{"n_layer": 11, "d_model": 576, "n_head": 6, "n_kv_head": 6, "head_dim": 96, "d_mlp": 2304, "vocab_size": 32000, "activation": "tanh_gelu", "norm": "layernorm", "norm_place": "pre", "norm_eps": 1e-06, "positions": "learned", "qk_norm": true, "attn_scale": 0.102, "bias": "all", "tie_embeddings": true, "parallel_block": true, "extras": ["capped logits"], "init": "uniform", "init_std_qkv": 0.0229, "init_std_o": 0.00489, "init_std_up": 0.0229, "init_std_down": 0.00244, "optimizer": "laprop", "lr": 0.000796, "beta1": 0.9, "beta2": 0.99, "weight_decay": 0.25, "lr_head": 0.0101, "grad_clip": 1.0, "warmup_steps": 578, "schedule": "wsd", "decay_fraction": 0.673, "decay_shape": "linear", "final_lr_fraction": 0.05, "batch_tokens": 131072, "seq_len": 1024, "doc_mask": true, "train_tokens": 796200000, "steps": 6075, "dataset": "wikipedia_en"}
Each number is 128 + 24 x the weight over its row's rms, rounded and kept within 0 to 255. Layers, rows and columns count from 0. Numbers have three digits each. The size before them is the row's rms in percent of the matrix's.

# layer 5 MLP up, 2304x576, rms 0.0351, rows 646-674, columns 48-95
104:142135159182114130103124103150106111125137104127126153122128133072122096167157149096113143138112124120129137161157145130125129134126136147168146
094:119090146116100161118067119092127144139113131111114150053134148124109155121127092135126119108114111150131158148152134116097160128149107127077129
097:132120140099120145155062167122132117113097139119121125131107088142141118128116203113130120133105104130140127112109112127130099131129121155180118
107:177099133136141151114095130097132137126142121112105136093110148153105140154153138084131114124142068101139103122105086088165156121153102121115169
097:155094120126176113128145140084119108159110097116138104119142136108079138165101160092136118111099133175123148127103147117110150093115182143124195
106:105158129124133123078107111132128149091130156144123190113090162121148107128105081109159120138078126113146126088137112117153151114160110137155124
109:137151118139093107153154117094140160146100112125160136116138153118130127135096150140095188119117108135126129128108177127146113103142145116145144
102:145121112164089087143117143116150148130131169100147164073144119132135115142117126169101147094117128128133136133138099136130106128084166164156133
102:096108111122175142104098115120130079166160097120138127129102123162072176149160170143085142149101111161148146125128126165166149101103117154123135
097:167179145180068163103150191094166135162087130142081152147137132113150153105151106140133113131113089131194099175108122124120181151139110085115085
100:146129147179145115091119149094154109152124125141176125142103138089110118167132144121087135146146161133144100115132106210174199105104109105127132
110:121119125134122104139125113085163144159147169157131143155119109111112141165131151126160115097092126130083136098158131159090139112153140143161131
102:150149100156096136126110078116084114108122128100127109133084183120122132145110097091133085106125175127136151143123106119140151127170118168138136
100:143128119121090086105128169078114121143109113102111141119096124106103134112130127095155131085094146124092140116126150102110092098122114106154130
098:146128131121151112096103094120172120098096166131128161119168122118113139127121110091111112119093161146091080127125158134074157118159086074123139
096:104151098154124123107125128112116127127148066166152133078090142096121157097185150152145149138108156143132154149107116146156139098125139127185142
103:116116176134125140131150127114138138161068163104105134108085139107151127137064113154073132169110132127111116107138129101123069125132083179143132
104:110103093145094108125133133103110129139099094161097123115138133129131104115137131176134104109139115131115104168106111141106165102072115102165133
093:099153143139078113126157185090066114097108142140117162118107149126140119122145097133084150097157158137172116133096143111078132095123143142173055
104:107137094128124092103146112154156131132136129145135120142139168164145093163107143129158106132132166137125071074086098106166147156137126145108122
092:116121151165145128127145109143104143140090149115078128134168136091123176157124079126122129066120122134149134143123077115132176100096094154160139
089:110115096123115149117119128133125059153130110142153126085160107149143103160172134131183147130141112132142127121104116117115149121142121188107114
099:131127153116126127086090133109112113136130135110118152134126140106117179163096125135126134082119109149168093109061134104140161108123086143145132
099:152145121114126113132087139134132113116092130088162132128118119155119111132121160137112158127187134155145122125090115120154125168148096171111154
089:114131173157168118090118108132165104144183133126123123109128137098136148122113134098130127147073133125091167145144129137147098114158155129091181
113:106104137121143111146139106044126094144136114105129121123136178162125096131152162142149125100171142162160122128080112139147125137103122140147187
091:097138129145166120108139160125127080158086075120122112137107139093106127116100160132097167101148127155074143142096111146139145142114109146107118
094:083095149094135135117098118147130114098150136125121149112144099158121142128112128126100109186113125123161169141092168131092184115076108163113174
094:135115130106086130115116110099109120121100113091135138127130140129076116101154143125143082135154139092108137117124104116118114106137103158114109
# layer 5 MLP down (transposed), 2304x576, rms 0.0317, rows 646-673, columns 48-95
097:125139110082129130174116093138121129116131143131131100162115188145144108137116161142118129139113143085117112118127146135113147129143061124123121
095:081118150092136132103161131123113046136094105136153100143128136117187111199131071125107108117101148123115156078097173145132126141135118142132148
090:130125143112104130076171134090160156145155131110132109122171147118165130109136134116123150131165129157112116146187122114130147127107093127130152
108:134092090128135127201127138119113090121103136132116090114155148098123118146128103106106147101153143163132092107131134123103125123147112120134134
091:134139132129135100124165129121104133154120139160121145142103170123163140106101114134076124173144134120142142175137134152167192170079163138121114
101:155125114156101146160091181126126155151091190111075128113118086144088073153115099147086146132130118102103142121128122098160126132156143137128141
125:071143127149142073119156073088155106147122113126101130135146116145112134120116118142117126171125117122147155108148126139164109146134151111132136
103:132168091147145093143137161119131130100081115140131166139153123135120132116116080103088128136136151126129126108092100135138157101111120129149098
095:130129110095137129151139142151115170138154144125121109145105097160117163099127130176111136143144119131116134123119131130130146144134112062133118
094:126105119124139080091148090127095124127132165089098079124133144102159129164090134120094085145142147157099121118152130150153111165153099158116168
102:141127098193115165159129111104084144121146129132104132146115122087120125129088161151070150118109149117128142133119131158108164121098107095142137
101:133115125102139108154155133154176112162148129115137112114114101112148139115177143124112103133135145147121148164104140071143161120075132167122139
094:156107112140110126155142138113123090139108127114125145146118161184142092101157145169089145163164133145127123115083130084150149108162150084143141
107:146081118111073128111155133140100148110102075138146135132121130113131123109112143138100145120147123101071170156108120139178154157125141129122149
091:126110142098143115102118117103094127123147109115109117113099115135122137120151107126184153109140139122139130115147106164159145127150150141155134
111:116116141130121124121170149139147175140082147122127124125097085141161161164130143128122151160118123141154172140116114134128107141135126099130106
113:106106163130124127105106117112107151129119153107136134190118145132130109130109136116176082112137129161137108153128129142108118139148113087135103
100:136151166160130127110126180118121115103137132139121170148153110152116127133094147104141103183091112109148119126137151133089097130059115132114126
095:115148147087178142122091061185174148121096113130144133172127163149150118132132166129143122117116105120130164120158143124187139159122115139110186
102:131104150154154148149123128121154115134133132124119125115116114082126175110138088146114180119159086136133174167167136139088139101092113110131134
089:099163162082140132127124128150112135133141125153142113104134159132146137100129143126138117143130110136112111134055139150122166153125086140101135
087:158139127084127143143134075129156179169152141090141114127127137154134145129155106120137157143168112122125133111119101075117105152121129096097165
099:137136155118116084162128115099089131134156118157093118117145132107115119179171164109121106116115105159109157148154134174164124113132132161132173
097:100098166106133114142137174136108100098136125158126106116167109149130151141146124119171131119153171124114142166123132133116117110087176134156112
093:156142109139137097131102103085122148123083120119089147134101131132085139119135144180124105106199122098173067125140142132116131145104106123127113
103:154130102118097145150148082130148140138089110144132127178133100139113110134092146117100079125124141129132145156200133145136123141147137151097109
093:161116121088087122137156119108114127106157161161132114108078132160152124149141134109128122135148120153175103115166139107093135125161121130118116
095:139147114221132115139119121110161116132114118096106148106075141127117141104084110120161144115135119103085079131140127098115105127162129101132116